{
  "n_layer": 10,
  "d_model": 224,
  "n_head": 4,
  "n_kv_head": 4,
  "head_dim": 64,
  "d_mlp": 896,
  "vocab_size": 32000,
  "activation": "gelu",
  "norm": "layernorm",
  "norm_place": "post",
  "norm_eps": 1e-05,
  "positions": "learned",
  "qk_norm": false,
  "attn_scale": 0.125,
  "bias": "all",
  "tie_embeddings": true,
  "parallel_block": false,
  "init": "normal",
  "init_std_qkv": 0.0334,
  "init_std_o": 0.0,
  "init_std_up": 0.0334,
  "init_std_down": 0.0,
  "optimizer": "muon_variant",
  "lr": 0.000317,
  "lr_mult_down": 0.7,
  "beta1": 0.93,
  "lr_head": 0.00826,
  "grad_clip": 2.0,
  "warmup_steps": 200,
  "schedule": "wsd",
  "decay_fraction": 0.901,
  "decay_shape": "linear",
  "final_lr_fraction": 0.1,
  "batch_tokens": 16384,
  "seq_len": 512,
  "doc_mask": false,
  "train_tokens": 206700000,
  "steps": 12616,
  "dataset": "wikipedia_en"
}
Each number is 128 + 32 x the weight over the matrix's rms, rounded and kept within 0 to 255. Layers, rows and columns count from 0.

# layer 7 MLP up, 896x224, rms 0.0484, rows 31-90, columns 112-167
[[135  74 151  92  70 104 170 134 175 125 164  78 143 158 132 156 119 128 132 160  88 105  71 115 147 189 116  80 144 125  89 106 180 148 208 103  12 134 135 125 121 127 123  96 131 130 152 169 198 152 135 154  67 166 136 137]
 [ 99  67 124 189 143 156 124  97 109 147 137 120 165 149 124 147 144 104 151  75 145 108 107 142  81 152 173 133 190 128  99 115 137  70 149 168 131 136 122 165  96 157 122 178 152 129 129 167  98 136 150  89  88 159 107  79]
 [131  74 114 109 101 148 124 180 165 111 130  96 111  79 194  54 143  98 152 105 105 135 141 165  96  87  60 108 151 151 158 157 107 133 150 127 126 138 102  86 133 146  93 124 144  44 176 142 167 201  98 115 172  99 118 115]
 [125 124 112 109 162 178 140 113 135  84 102  90 102 101 110 133 154 118 171 151 134 130 134 177 147 183 138 178  81 104 116 118 115 163 138 110 102 152 142 154 153 135  64  96 101 195 154 165 141 128 158 110 139 102 125 137]
 [149 106 146 127 169 107 110 139 120 137 128 103 158 140 124 172 156 133 167 103 126 131 117 168 149  96 122 101 149  81 130 132 113  98 127  91 155  94  99 201 133 101 154 193  91 135  98 122 179 131 122 110 148 178  86 149]
 [145 138 118 124 198 163 112 123  97 117 125 106  98 104 140  95 161 154 199 104 152 129  94 109 116 172 142 175  71 138 140  96 104 130 101 136 116 130 115 125 130 132  94 117 109 120 167 166  78 131 100 118 143  74  81 175]
 [ 95 114 128 105 182 195 123 117 115 165 151 122  59 106 128 135 123 110 180 101 158 154 176  53 120 133 102  90 122 104 160 147 153 160 135 109 129 143 135 169  76 154 102  97 161 217 125 122 143 126  92 109 166  65 173  94]
 [177 118 133  82 151 105 175 150 111 131 152 128 178 108 111 143  90  92 108 139  93 111 126 107 142  95 131 109 155 130 147 134 165 104 126 121 114 102 144 150 132  80 155  96 133  61 102 134 152 146 127 174 124 134 141 179]
 [104  93 121  80 168 131 117 159 116 125 140 157  91 105 144 142 131  92 124 123 116  87 107 144 124 155 143 166 110 125 135 112 116  95 137 138 155  98 122  75  92 124 169 126 213  97 151 166 164 105 183 178 173  77 107 117]
 [117 100 145 128 102 126  84 107 114  53  70  87 167 116  90 146  84  91 140 160  96  92 105 156 116 201 128 134 146  95  73 141 147 138 111  87 108 154 122 178 121 140  76 132 139 186 120 140 142 120  52 141 161 139 132  94]
 [156  73 148 110 126 112 109  87 114 139 127 119 150 109 158 162 129 119 113 146 154 134 143 154 134 202 130 137  84 161 146 134  92  76 105  90 110 170 127 106 114 178 136 113 141 168 140 172 140 152 160 112 144 147 152 147]
 [147 129 132 127  88 135 122  70 127 141 177  94 132 123 127 144 103 126 132 124 125 129 112 138 197 138 136 143 169 113  92  87 103 115 166 113 161 122 110  99  99 143 186 137  95 151 132 160 134  96 172 140 148 150 191 124]
 [175 173 118 105  45  82 161 133 144  97 205 121 148  88 144 102 114 137  73 143 163 146  95 136 101 194 120 151  91 159 212 100 176 161 177 105  89  95 168 105 119 113 175 123  93 115 105 114 180 110 131  98 166 104 112 133]
 [ 74  77 142 127 126 136 153 120 104  89  78 125 145 109 137 124 180 144 145  88 101 135 125 160 165 187  95 122 156 119 128 180 135 151  82 144 139 221 100  88 142 150 131 164  55 164 134  91 127 141 138 148 134 143 141 125]
 [111 110 160 173 114 145  80 117 159  93 130 114 145 126 129  71 179 136 127 101 111 107 130 206  94 129 117 114 160 163 132 136 116 190  76 126 162  81  93 145 190 106 158 119 165 156 144  85 154 120  98 157 146 178 124 117]
 [128 132 145 118  79  74 202 177  90 177  97 122 193 133 122  77 114  74 150 143  90 106 111 181 170 196 120 119  97 125 114  18  96 161  66 150 107  77  88  56  55 102 204 106  93 117 144  93 139 242 100 131 120 113 136 144]
 [108 140 117 124 162 137 164 115 136 141 181 105 146 138  97  83  89 127  98 120  98 110 110  87 125 158 127 135 140 113 103 188 127 107 118 164 148 108 107  93 113 129 134  48 102 152 132 121  93 165 128  92 123 201 129 116]
 [ 98  98 120  79  78 112 108 184  87 133 136 164  95  93 158 139 176 128 131 148 240 143 124  67 103 112  90 158 145 140 156 134  99 118 162 171 181 159 159 164 114 114 156 154 147 127  66  93 170 181 121 154 100 126 142 156]
 [124 109 124 147 127 139  50 136 142 138  82 101 165  79 136 135 151 125 192 154 138 109 164 123 130  48 111 136 145  95 120  84  88 132 146 130 136 119 138 154 130 112  58 174 130  89 174 122 130 109 102 168 100 132 113 126]
 [ 83  75 100 118 148 142 158 111  94 128 168  79  98 137 180  91 101 121 142  71 155 148 171  52 138 130 118  85 117  95 114 151 173 171  64 113 157 155  93 134  87  92 174 158 138 128 173 110  97 152 175 122 164 134 105  84]
 [163 141 156  63 106 138 118 119 119 149  83 122 141  99 105 144 153 122 105  74 133 180 131 130  75 141 156 183 113  60 130 157 168 170 114 190 150 150 190 142 118  74 100 107 159  73 144 151 137 200 135 102 130 167 134 102]
 [ 90 103 141 100  88 196  85 129 134 135 148 101 123 127 150  95 158 126 129 133  96 221  64  77 155 145 117 134  65  71 112 153 118  45 140  98 108 118  79 122 144 149 183 155 117 131 137  77 174  63 135 120 144 127 138 156]
 [163 154 130 127 148  94 155 108 122  77  97  99  87 128 123  61  82 139 159 122 110 154  87 139  94  98 154 123 120 126 144 165 140 145  94 109 136  91 119 190 126 152  79 148 105 208 199  64 148 141 139 164 104 117 122 103]
 [115  70 128 173 109 184 109  84 163  90 105 155 128 131 130 160 207 167 148 130  22  52 134 154  67 141 108  92 159 137  52 183  99  82 168 118 157 129 168 125  99  80 134  51 176 126 148 132  95 148 121  83 137 140  86 123]
 [131 123 156 111 194 177 135 146 124 138 163 131  98  80  94  94 204 117 141 175 151 122 165 136 111 150 153 142  94 100 147 143  75 116 150 179  78  70 152 185 171  73  91 128 153  92 171 168 167 101 164  92  64 101 114 143]
 [162 150 144  92  72  86 184  92 156 146 179  89 125  93 110 128 117 158 111 102 142 175 123 154 113 143 126 201 133  99 111 182 125 141 206 128 123 150 139 144 109 101 152 148  90 145 172 124 127  72 170 160 149 137 119 165]
 [134 160 115 102 150 152 121  99  56 120 175 114 136 159 196 166 126 143  88 127 115 128 161 148 114 134  82 182 140 141 119 120  96 113  98  90 220 210 142 106 148 151 143 160 123 179 179 146 120 143 104 111 137 120 114 146]
 [145  73 154  66 118 128 187 153 127 119 174 128 130 143 121 128 131 169 141 152 132 131 106 150 121 143 157 159  85 167 113 111 170  94 102 171  84  67 131  92 122 145 135 100 119 134 120 150 138 212 162 106 156 155 139  91]
 [122 136 114  48 140 125  86  69 123 108 138 131 151 129 148  84 107 107  99 108 154 215 121  89 105 107 127  98 157 109 107 138 109 130 191 164 110  86 199 100 139  66 129 176 171 196 190 116 106 101  97  67 117 117  69 148]
 [165 131 131 113 143 162 195 124  81 110 154 111  95 142 117 138  95 100 134 118 136 141 171 110 159 118 119 139 102 123 135  85  74  84  73 114 132 142 146 140 123  86  98 104 104  97  92 117 117 139  85 134 136 125 171 125]
 [150 156 158  80 148 179 100 158 146 142  70 105 120 148 147 153 159 117 124  89 109  65 174 132 114 178 165  98 150 177  58 132 134 120 178 136 143 112  90 214 102 130 132 108 175 128  73 107 155 137 119 137 162 159 118 137]
 [168  90 128 197 116  78 147 102  80 139 166 160 150  62 134 108  93 171 156 161 165 143 154 137 147  84 173 139 144 180 168 120 118  35 107  78 184 179 115 153  84 108 173  80 126 106 146 132 187 112  71 133 117  92 151 152]
 [126 137 126  67 130 111 127 113  85 145  93  96 107 198 161 177 149 141 130 156 106 201 119 123 100 117 146 134 132 174 169 155  93 115 131  77 176 187 146 117 191 108  74 156 183  87 116 140 134 104 198 154 160  98 124 170]
 [158 108 143 109 104 106 100  89  88 157 118 158 228 197 181  58 147  61 119  88 204 167 108 158 150 191 172 153  98  89  95 149 202  87 174 104 173  93 130 134 153 142 109  67 188 136 125 158  93 154  66 143  96 105 109 142]
 [ 79  91 133 169 106 111 174 129 107 127 135 108 167 206 144  64 131 121 102 106 131 150 122 131 126 158 147 151 149 101  84  98 146 166 103 160 144  89 127 175  97 184 176 111  93 188  77 156 129 122  90 164 103 156 136  90]
 [125 161 143 128 123  63 103 133 150 135 136 115 137 121 122 118 122 114  95 108 159 130  94 143 195 124 135  91 138 104 163  83 100 172 109 149 127  68  88 120  79  99 165  94 122 121 103 154 138 131 126 100 152  98 163  82]
 [ 79 114 116 147 127 148  60  90 167 155 158  88 142 182 122 241 118 167  96 138  31 166  94  84 114 104 106  97 174 105  79 151 158 189 140  94 109 146 150 111 113 170 144 153 158 160 146 104  79 124 157  23 117 123 159 133]
 [189 126 111 114  83  90 135  83  91 159 130 110 138 207 105 173 188  90 128 149 135 126 103 135 102 147 137  86  91 103 132 163 147 196 111  97 111 114 130 116 213 129 140  99  89 150 175 119 126 175 110 144 139  79 132 179]
 [ 80 121 182 119 127 119  97  86 154 120 108 102  88 104 123 123 145 118 115 140 103  96 188 111 164 120 122 148 150  70 142  58 126 120  78 141  92  33 162 106 152 112 162 182 143 148 151 185  79 135 136 112 106  99 113 109]
 [132 138  89 108 168  98 171  85 133 148 117 144 103 159 146 103 140 109 123 113 117 110 160 137  92 169 145 110 223 130 114  83  97 108 111 139 122  97 165 150  85  79  89 134 131 174 130 151  74 157 105 117 136 130 134  98]
 [ 94 162 167 168 133 102 135 140 156 145 178  72 120 147 157 107  90 173  58 149 169 100 135 159  94 165  90 154  53 178 149 177 148 134 194 112 161 127 106  99  79 127 112 143  97 161  55 153 179  95 150 135 123 157 104 121]
 [150 152 141 126  77 111  75 126 135 142  90  91 170 112 130 175 131 123  81 163 150 105  88 110 165 112 138 122 221 174 103 197 158 125 184 145 140 160 146 112 160 126 108 109  89  87  65 109 110 135 147 105 140 117 149 119]
 [124 123 159 102 153 184 141 103 120 170  81 159 115  96 138  97 116 113 105 152  55 109  81 129 113  73 127 112 134 140 146 110 183 189  97 181 107 123 106 147 149 117 121 115 180  97 108 145 130 114 112 142 149 116 106 122]
 [152 130 134 173 111 132 141  83 168 132 108 101 126 160 106  98  99 108  94  94  87 146  80 117 112 123  83 205 140 111 114 105 124 142 162 140 100 146 100 139 114 164 143 107 146 117 136 103 138 197 176 140  97 173 144 144]
 [175  98 141 121 114 164  81 183 122  69 149  69  96 133 164 159 140 102 101 104  97 185 118 127 160 171 135 109 112 120 181 179 113 133 153  64 125  96 138 125 137 129 123  71  91 196  96 112 131  48 196 171 124 128 104 147]
 [116 173  93 159  82 103 143 106 149 113 195 138 201 162 150 126 178 110 163 139 211 106 160 120  81 107  98  94  76 157 116 134 146 124 147 128 101 126 175 148 132 156  81 102 157 123  66 156 142 139 204 116 103 104  85 141]
 [115 130 156 117 162 122 128 134 144 104 174  86 152 141 167 173 129 134  81 177 156 111  75 192 103 137 145 122  52 105 143  88 127  72 156 154 128 158 126 139  98 137 149  97  98 127 147 102  73 127 119 101 131 104  84 183]
 [ 88  68  84 158 115  67 146  89 147 163 170 101 176 145 208 150  32 114 122 103 183 112 118 178 115  70 158  56 118 170 166 126  76 146  93  58 164 160 114 126 141 143  29  73 157  49 210 121 139 119 151 128 130 189 175 136]
 [166 129 148 151 105  99 126  63 132 106 132  99 175 150 126 164 162  56 119 124 103 107 143 133 118 186 188 135 159 167 158 119 153  63 158 155 125 138 144 107 136 123 115  88 150 169 130 149 131 145 106  17 159 139 103 145]
 [113 188  31 104 111 148 106  76  88 137 205 123 130 153 143 102 113 144  92 199 148 189  95 118 175 115 128 133 158  93 110 127 132 104  95 134 175 138 110 102 147  99 133  70 150 154 146 112 117  55 186 164 148 180 109 154]
 [117 176 127 156 179 147 148 144  96 112 114 132 175 102 117 104 111  83 106 124 124 126 126  98 181  79 143 128  76 100  93  79 114 136 121 161  89  53 101 147 191 120 147 136 130 156 118 134  93 156 101  99 144 135 128 156]
 [ 97 174 184  29 144 129 134 135 127 145 156 104 105 120 164 125 133 136 136 114 177 157  90 120 112 196 145 103 184 125 130 108 151 132 113 182 119 134 178  92 149  92 138 132  93  86 151 129 148 129 136 169 102 176 133 161]
 [103 103 180 121 131 145 149 149 193 130 154 191 156 145 138 151 134 106  50 212 105  75  93 135 124  75 134 122 154 170 116 154  89 146 130 122  99 110 124  84 130 149 133 168 147 176 115 197  74 174 138  92  77  65 193  68]
 [163 179  67 149 155 153 156 150 134 171 220 129 107  86 183 155 141 132 135 189 162 118 146 105 126  90  80 124 109 128 116 116 153 163 209 249 167  72 158  76 127  79 133 183 101 109 105  82 131 123 103 158 101  91 142 157]
 [ 88 156 146  62 134  94 101  81 118 130  48  83 186 141 170 130 147  98 118 157 207 132 159  65  97 170 111 131 126 110 106 196 162 101 129 109  69 115 157 106 114  84 145 103 145 118 119 113  84  80 153  47 140 124  88 126]
 [134 125 122  84 171 122 102 117  88 123 135 134  78 107 153 146 140 120 132  87 130 115 110 104 150 123 188 108  88 135  94 107 137 103  47 139 133  96 203  77 160 156 147 141 139 153 104 137 140 189  77 117 120 109 114  71]
 [135 110 110 148 123 133 206 163 118 127 110 102 159 144 151  95 122  95 150 154 107 109 135 138 146 185 137  97 137 122 121 147  96  94  99 109  92 178 168  93 155  56  87 167 125  72  63 189 138 124 129 106  79 155 154 139]
 [104 157 102 152 105 125 157 143 137 106 157  85  84 143 128  72 127 116 170 133 139 146 148 148 102 159 130 140 111  81 108 146 133 172 135  99  55 122 117 160 124 167 136 114  79  48 126 163 139 108  95 179 122 144  76 103]
 [102  92  87 172 112 159  67  84 111 114 128 106 140 116 142  95 162 141  67 170 114 173 154 142 155 155 109 100  81 116 118 131 158 122 141  98 158 113 133 122 106 129  69 150 114 147 111 151 127 124 155 111 101 131 129 123]
 [122 207 161  98 171 136 172  98  89  95 103 137 122 118 118 103 137  62 169  95 181  74  97 149 127 128 149 106 100 125 116 118 180 164  63 121  92 205  96 114 141 149  80 115  59 158 170  95 133 190 111 136 151 144 118 121]]
# layer 7 MLP down (transposed), 896x224, rms 0.0233, rows 31-90, columns 112-167
[[128 141 178 122 143  94 105 156 148  93 160 155 121  99 106 119 121 153  98 159 134  90 115 193 129 102  66 123 157  62 108 138  70 157 111 131 236 130  54 135 111 111 107 118 126 109 164  99 113  92 170 164 127 117 134 125]
 [104  80 120 127 127 143 124 115 158 127  92 110  84 125  74 129 144 106 109 161 139 119 171 124 114 120 162 131 143  71 148 158 150 148 129 105 136 113 149 147 126 142 131 145 122 126 131 159 131 128 113 122 159 132  79 150]
 [137 119 142 107 135 156 147 175 148 127  91 164 136  95  83  90 173 126 128 112 221  67 118 124  97 107 212 140 127 130 142  89 173 128 150 112 103 154 201 173 139 132  90 120 178  75 139 186 151 158 132  87 117 138 155 128]
 [113 110  76  92 155  90 160 141 102 199  66 134  44 135 161 129 168 107  83 171  98 114 183  68 105 165 225 116 149 156 159 135 113 111 151 130 102 110 155  75 102 169  98 143 163 105 125  65 134 131 131 105 148 132  68 140]
 [137 118 162  82  94 125 101 122 152 150 119  89 146 135 121 106 132 115  92 177 191 195  61 113 104 124  69 160 128 109 160 173 129 172 142 148 137 152 127 183 122  73 138 100 147 142 111 131 130 126 119  74 136 126  97  86]
 [173 133 100 128 127 134 118 149  96 156 143 136 171 159 176 166 139 122 131 126 134  95 152  50 141 145 140 171 127 122 107 121  72 138 158 122 139  99  81 133 100 120  75 155 170 167 120  97 150 144 145 100 110  76  41 192]
 [132  90  92 100 119 132 160 126 143 134 154 164 105 141 130 173 182  90  83 101 122 125 104 177 142 147 149 176 132 141 142 126 177  79 181 100 132 105 134  98 138 153 149 137 168 130 150  92 135 120 116 135  40 128 160 142]
 [111 117 174 162 135 132 100 105 133 146 141  78  81 148  64 108 125 112 148 125 135 146 128 138 123 180  97 121 151 191  82 146 107 127 100 164 130 108  63 142 135 202 177 123 149  85  75 141 118 133 124 142 165  92 166 112]
 [124 133  89  70 146 160 136 104 110 154  98 138 148 152 142 141 152 175 181 141  94 146  97 149  89 146 109 126 135 162  51  83  95 112 111 138 184  95 116 136 147 117  92 153  84  93 131 169  88 163 153 140 147 145 124 112]
 [165  96 209 130 171 103 105 144 140 141 163  91 105 150 125 105 121  39 127 193  56 199 113  56 129 141 158 142 126 104 169 119 148 165 150 168 138   0  54  77  80 139 137 108 202 151 145 158 108 100 121  99 133 142 132 158]
 [156 106 143 140 133 132 148 150 109 156 137  98 126  59  98  94 123 148 151 168 142 116 120 134  79 142 141 186  78 116 117  86  94 139 118 117 127 125 109 129 141  96  78 111 126 174 120 148  84 155  81  92 129 178 139 138]
 [149 138 109  98 143 117 150 127  97 103  78 135 153 112 102 114 138 159 112 147  99  92 126  60  87 149 169 128  90 145 113 142 167 150 209 104 133 170 115 146  62 116 143  98 105 154  98 142  87 171  74 107 146 165  88 122]
 [113 148 111 135 158  63  73 143 181 143 150 155 168 154  97 138 178 116 186 145 147 102  96  55 154 130 100  64 136  84 155 102 121 137 143  84 166 188 125 103 198 161  85 165 151 120  92 146 196 121 136 141 106  71  89  97]
 [123 173 161 159 154 101 151 130  40 112 194  51  94 126 160 110 147 126 132 111 131 163  96  55 188 142 130 111 162 172 113 174 143 120 106 132 107  83 121 123 131 131 146 109 131  68 109 135 154 178 119 105 148 153  69 107]
 [100 101 140 166 148 150 107  89 129  67 151 102 138 160 121 200 127  88 136 133  94 119 144 162  97 165 137 128 220 132 129 155 120  79 173 127 168  84 140 123 151 108 148 143 162 146 134 121 112 136 155 138 127 143 118 164]
 [ 95 145 160 112  71 170 177  98 155  86 159 108 131 131 122 139 139 156 106 111 117 167 155 142 121 112  28 124  89 216 126 128 113  99 175 127 158 146 110 140 123  85 164  99 139 107 152  89 127 129 158 103 166 143 144  84]
 [ 93  89 167 160 107 142  98 165 142 151 131 117 137 160 135  89 119 168 141 172 103 125 161 121 117  95  96 164 154 100  89 115 138 171 100 177 150 132 134 134 117 131 150 114 128 103 126 159 152 110 123 114 139 152 155 140]
 [174 128 101 144 120 150 116 114 142 194 121  93 152 147 163 111 125 115 138 129  67 131 153 131 157 178  89 147 194  92 128  87 136  68 170 114 145 109 100 143 139 178 104  84 113 124 171 132 180 156 191 133 155  92  94 171]
 [104 167  98  93 158  90 114 143  85 164 126 175 188 153 122  99 157  93 109  93 134 168 125 102 147 121 100 167 112 106 121 107 112 140 130 149 125 127 115 151 189 165 112 121 125 124 110  89 171  85 161 189 124 102 136 108]
 [173 110 129 137 109 121 141 134 148  81 112 163 111 177 120 114 148 158  69 136 205 124 137 125 149 101 146  93 121 158 117 103  55 141 142  99 161 144  71 174 141 173 189 114 116 156  91  67  54 168 171 126 146 126 149 169]
 [ 97  68 134 169  77 150  99 122 167 128 185 104  71 139 112 146 123 152 123 155 150  81 190  92 128 103 136 152 110 156 137 162 108  82 117 150 103  15 128 119 171 109 116 126 123 144 154 135 157  96 101 125 100  91 206 168]
 [147 155 157 115 110  99  83 148  69 142 159 157 202 189  62 122  76 147  86  81 137 159  98 142 167 183 102 162 146 138  85 166 121 156 124 130 133 170 107 120 146 141 101 147 145 106 114 139 163 120 176 194 181 181 111  94]
 [162 129  96  90 138 158 126 101 133 111 127 189  77 136  73 100 133  95  99  98 117 112  90 128 197 138 184 114  93 179 152 159 107 109 151  99  88  77  68 122 170 117 151 140  61 107 111 141 134 120 149 141 142 116 106 126]
 [166 125 178  78 111 112 149 155 140 131 120 156 142 144  79 160 114 207  80  83 136 108  84  88  77  90 177 165 176 139 135 136 140 139 155 119 155 124  84 153 184  95 130 170 136 127 123 138  81 140 101 132 142 102 128 135]
 [146  79  86 100  92 148 112 131 149 100 184  47 164 132 138 164 171 129 120 112 127  68 149 112 150 134  79 146 124 129 179 136 123  84 115 181  83 147 102 135 164 122 144 166 123 103 158  87 152 105  92 115 121  97 198 119]
 [127 153 107 135 156 147 121 143 163 117  71  81 140 150 169 123 116 121 111 155  94 117 199 174 177 149 143 110 109 113 112 129 139 148 121 131 144 105 156 150 150 109 122 131 173 127 151 129 151 114 106 157 148  68 148 189]
 [ 92 138 127  79 188  46 137 169 127 155 141 120 148 165  73 185 138 137 143 132 140 119 125 111  91 107 110 158 164 124 119 123 184 139 122 140 118  92 113 141  77  81 153 170 156 121 118 114 118 124 115 102 176 153 145  78]
 [135 119 159 107 151 111 170 156 135 117 122 123 134 141 194 130 133 100 119  93  89 169 125 109  92 110  23 145  61 147 113 163 141 111  99  83 117 117 147 129  91 108 140 128 122 149 153  51 111 126 108 115 138 132 103 135]
 [127  59 122  91 140 142  87 164 141  76 131  77 159 179 205 121 124 150  85 131 135 176 152 115 168  76 168 137 110 129 134 157 128  99 132 143 123 146 109 146 116 203 141 187  98 143 141 126 148  61  73  91  91 151 180 187]
 [ 91 104 121 140 146 181 145  97 129 152 108 108 156 154 118 138 155 144 118 124 187 140 151  85  47 127  67 129 182  84 121 132 115 115 114 157 143 137 133 110 108  49 187 125  87 113 127 104 129 119 191 134 137  97  94 154]
 [ 88 109 182 137 102 121 126 131 110  94 111 137 111 124  88 115 173 159 147 110 146 187 156 133 128  98 112 129 121 135 168 121 137 126 137  64 127 144 138 119 105 132 162 134 192 121 124 114 158 143 119 106 184 111 135  97]
 [130 157 120 126 111  77  97  81 163 143  75 168 195 161 153 171 123 104 104 140 131  97 162 210 166 117 129 167 101 134  67 145 190 186 139 113 146 126 150 164 119 119 106  76 136 154  90  43 110 132 109 121  88 175 124 124]
 [114 116 164 233 180 103 104  91  79 139  98  79 129 120 107 109  92 164 124  77 140 108  68 135 145 137 100 124 110 164 113 146 173 108 102 124 102 153 133  70 159  88 104 171 189 130 181 165 129 116 103 138 162 170 112 105]
 [140 109 137 156 182 149  98 140 156  50 128 103 103 179 167 124 105 197 113 120 123 125 168  68 177 162  99 186  54 149 121 136 123 116 177  89  86 138 158 155 165 144 163 140  84 169 117 232 180 118  67 151 126  44 129 145]
 [100 114 159 152 203 141 141 222 114  88 122 123  84 184 157 172  98 156 136 134  82 151 179  97 161 170 122 101 123 162 124 147  56 128  97 118  98 187 134 126 161  52 127 126 117 110 121  96 117 176 118 103 143 137 152 173]
 [123 114 150  92 175 145 128 154 172  96 173  83 126 115 150 137 120 137 102 133 206  33  86 120  98  84 114  95 126 136 140 117 127 125 145 208 122  89 137 152 143 107  66 139  97 138 119 119  67 146  64 118 141 158 111 109]
 [ 82 158  57 187 123 109 122 205 105  94  45 163 115  92 255 103 122  63 143 120 110 152 166  93 210 167 185 166  39  91 104 142 120 115 168  81 120 162 138 155 141 174  65  72 132 105  90 153  99 148 135  75 173  95 132 116]
 [125  96 167 102  96 149 144 161 176 159 112 138 138 176 158 161 108 178 126 138 158 145 175 107 152 180 129 163 155 117  59 116 108 105  97 107 170 176  71 121  79 100 125 119 101 118 153  86 151 186 159 119 102  89 165 135]
 [127 137 158 144 140 110 118 116 121 141 175 157 126 126  71 126 163 140 175 123 139 124 106 142 111 105 154 104 141 110 122 146 140 123 150 112  98  93 134 135  97 147 111 121 115 110 106 136 129 149 115 167 126  92 167 138]
 [128 126 124 141 154 127 110 147 104 111 140 186 130 148 119 175 169 214 154 175 172  86  76  61 163  92 137 165 136 108 131 150  54 105 104 125  88 138 123 123 131 151 119 132  76 167 133 123  76 161 157 156 161 131  96 117]
 [140 169  98  51 110 115 105 107 154  84 163 124 145 156  66 134 127 197 125  94 137 134 148 158 108 136 151 138 169 130 115 198 144 178 169 133 110 184 119 123  80 138 115 151 199  88 113 119 145 152 126 129 176 113  83 163]
 [111 126 112 110 143 106  86 170  66 133 211  78  61 178 219 159 124 136 137 160 182 169  97 128 151  84 160 105 105 136 159 157 188 107 121 122 103 129 150  63 171  93 169  88  85  81 141 132 130 154 171 138 129 130 120 180]
 [130 123 138  69 130 112 127 155 100 137 144 111 118 181 183  95 133 150  94 110 135 123 136 161 113 102 129 135 123 126 130 145 153 140 107  98 166 132 168  79 129  91  90 144  95 142 132  66  89 127 103 124  96  91 166 112]
 [ 50 129  67 101 150 110 147 135 135 179 113 139 149  98 133 157 111 132 120 147 146  91 127 161 125 131 111 130 131 134 142  67 112 152 116 161 135 122 113 117 150  96  91 120 180 129 136 109 137  99 116 131 128 129 135 121]
 [130  34 125 157  91 156 102  99  81 133 176 108 219 122 146 138 110  83 156  69  56 137 105 161 139 143  95 160 156 147 145 171 135 133  88 108 104 188 166  67  62 140 144 135  71 105 180 116 137 120  85 156  99  95 125 175]
 [107  57 101 170 185 152 164  83 167 124  75 132 142 136 115 141 123 135 159 104 111 141 145 107 131  88 137  98  62 184 165  95 100 184 113 148 142 127 191 102 113 188 183 144 115 133  91 145 142 105  92 111 112  82  90 158]
 [196 135 170  41 130 124 163 112 103 156 126 107 128 148 129 128 114 137 188 108  85  44 137  75 139 164 160 108 186  56 155 185  88 124 104 163  76 117 147 136 128 102  88 148 123 100 209 133 167 127 103 105 147 153 117  73]
 [146 131 177 174 191 132 106 103  98  19 151  90 153 125 207   0  78 139 157 133 152 172  89  57  75 165 123 142 162 117 165 163  52 145 107 122  80 129 167  60 175  64 168  16 128 106 123  85 132 157 146 134  67  88  65 154]
 [133 120 113  85 119 155 101  97 185 171 143 130 119 121 122 146 120 144 135 117 136 107 122 134 159 114  70 149 100 139 152 142  83 171  89 180 138 126 145 112 121 117 151 136 156 191 129 164 142 164 144 144 107 154  83  99]
 [ 86 148 117  84 111  92 125 145 111 159 129 132 127 151 162 107 141 153  97 120 109 165 136 172 164  70 159  92 142 150 141 137 140 148  94  94 109 140 104 137  99 136 136 112 131 158 140 148 110 109  91 109 136 123 117 182]
 [156 144 132 134 108 151 109  97 108  98 124 143  89 150  88 172 121 124 123 165 175 165 126 161  71 188 180 109  89 181 106 111 117 107 162  61 141 155 156 153  75 101 108 179  80 121 101 163 123 119 145 123 132  89 116 177]
 [128  63 150  80 180 125  75 141 143  87 145 155 151 125 107 176 135 150 165 158 121 127 152 129 151  81  81 153  95 113 102 131 153 122 161  95 162 147  83 140 121 140 115 154 107 105 122 155 125 146 115 145 135 127 172 103]
 [ 80 162 149 124 109 114  86 162  93 169 130 112 174 117  85 107 112 140 111 128 204 129 126 147  88 112 178 114 118 122  84 130 120 107 128 148 114  79 151 165 133 135 158 151 102 118 110 147 118 105 108 121 179 192 166 111]
 [123 131 159 175 150 148 137 127 118 102 126 129 117 146 127 111 150 131 157 164 111 104 159 144  98  91  70 132 105 136  65 140 136 116 111 101 133 159 176 164 105  77 122  84 120  94  94  61  57  91 119 237 159  51 165  99]
 [175 121 148  87 134 164 139  59 102 179  94  22 164 188 168 143 154 117 145 158  54 167 133 199  24 175 135  67 145 156  78 125 135 162 152 143 125 111 134 165 183 116 166 110  84 165 193 172  61 117 118  70 107 180 161  85]
 [139  90  91 110 139 121 139 121 139 164 182 140 159 149 184 101 150  81 120 138 105 154 138 140 161 128  97 130  93  82 130 129 123 107 142  77 165 103  98 110 116  74 101 167  50 157 147 142 138  57 140 112 183  79 132 166]
 [136 135 111 131 112 122 103 143  96  98 114 116  81 145  96 142  72 124 102 116 210 144 101 147  87  75  63 126 143 155 154 150 125 127 153 148 158 102 125 147 138 115 172 189 157 146 131 130 156 113 178 128 171 114 148 177]
 [157 176  77  86 121 176 135  89 124 169  87  83 124 116  30  38 128  95 109 144 121 136 125 172 169 114 119 134 202 102 103 124  76 140  50 179 154  98 123  92  72 183 214 102 132  65 193  96 133  96  88 110 168  85 143 160]
 [115 166 147 111 140 108 176 126 150  75 146 127  97 133 164  88 149 115  74 125 127 131 113 102 152  99 129 165 125 133 147 171 164 145 108 145  86 137 109 150  90 131 183 133 162 127 115 147 150 133 150 134 134 144 187 172]
 [144  88 134 148 128 160 120 148  90 104 159  89  98 143 125 143  79 134 123 104 112 109  86 104 145  92 140 119  82 136 139 105 119 115 195 146  96 101 118  76 186  45 137 127 129  88 120 153 111 114 171 128 159 112 105 107]]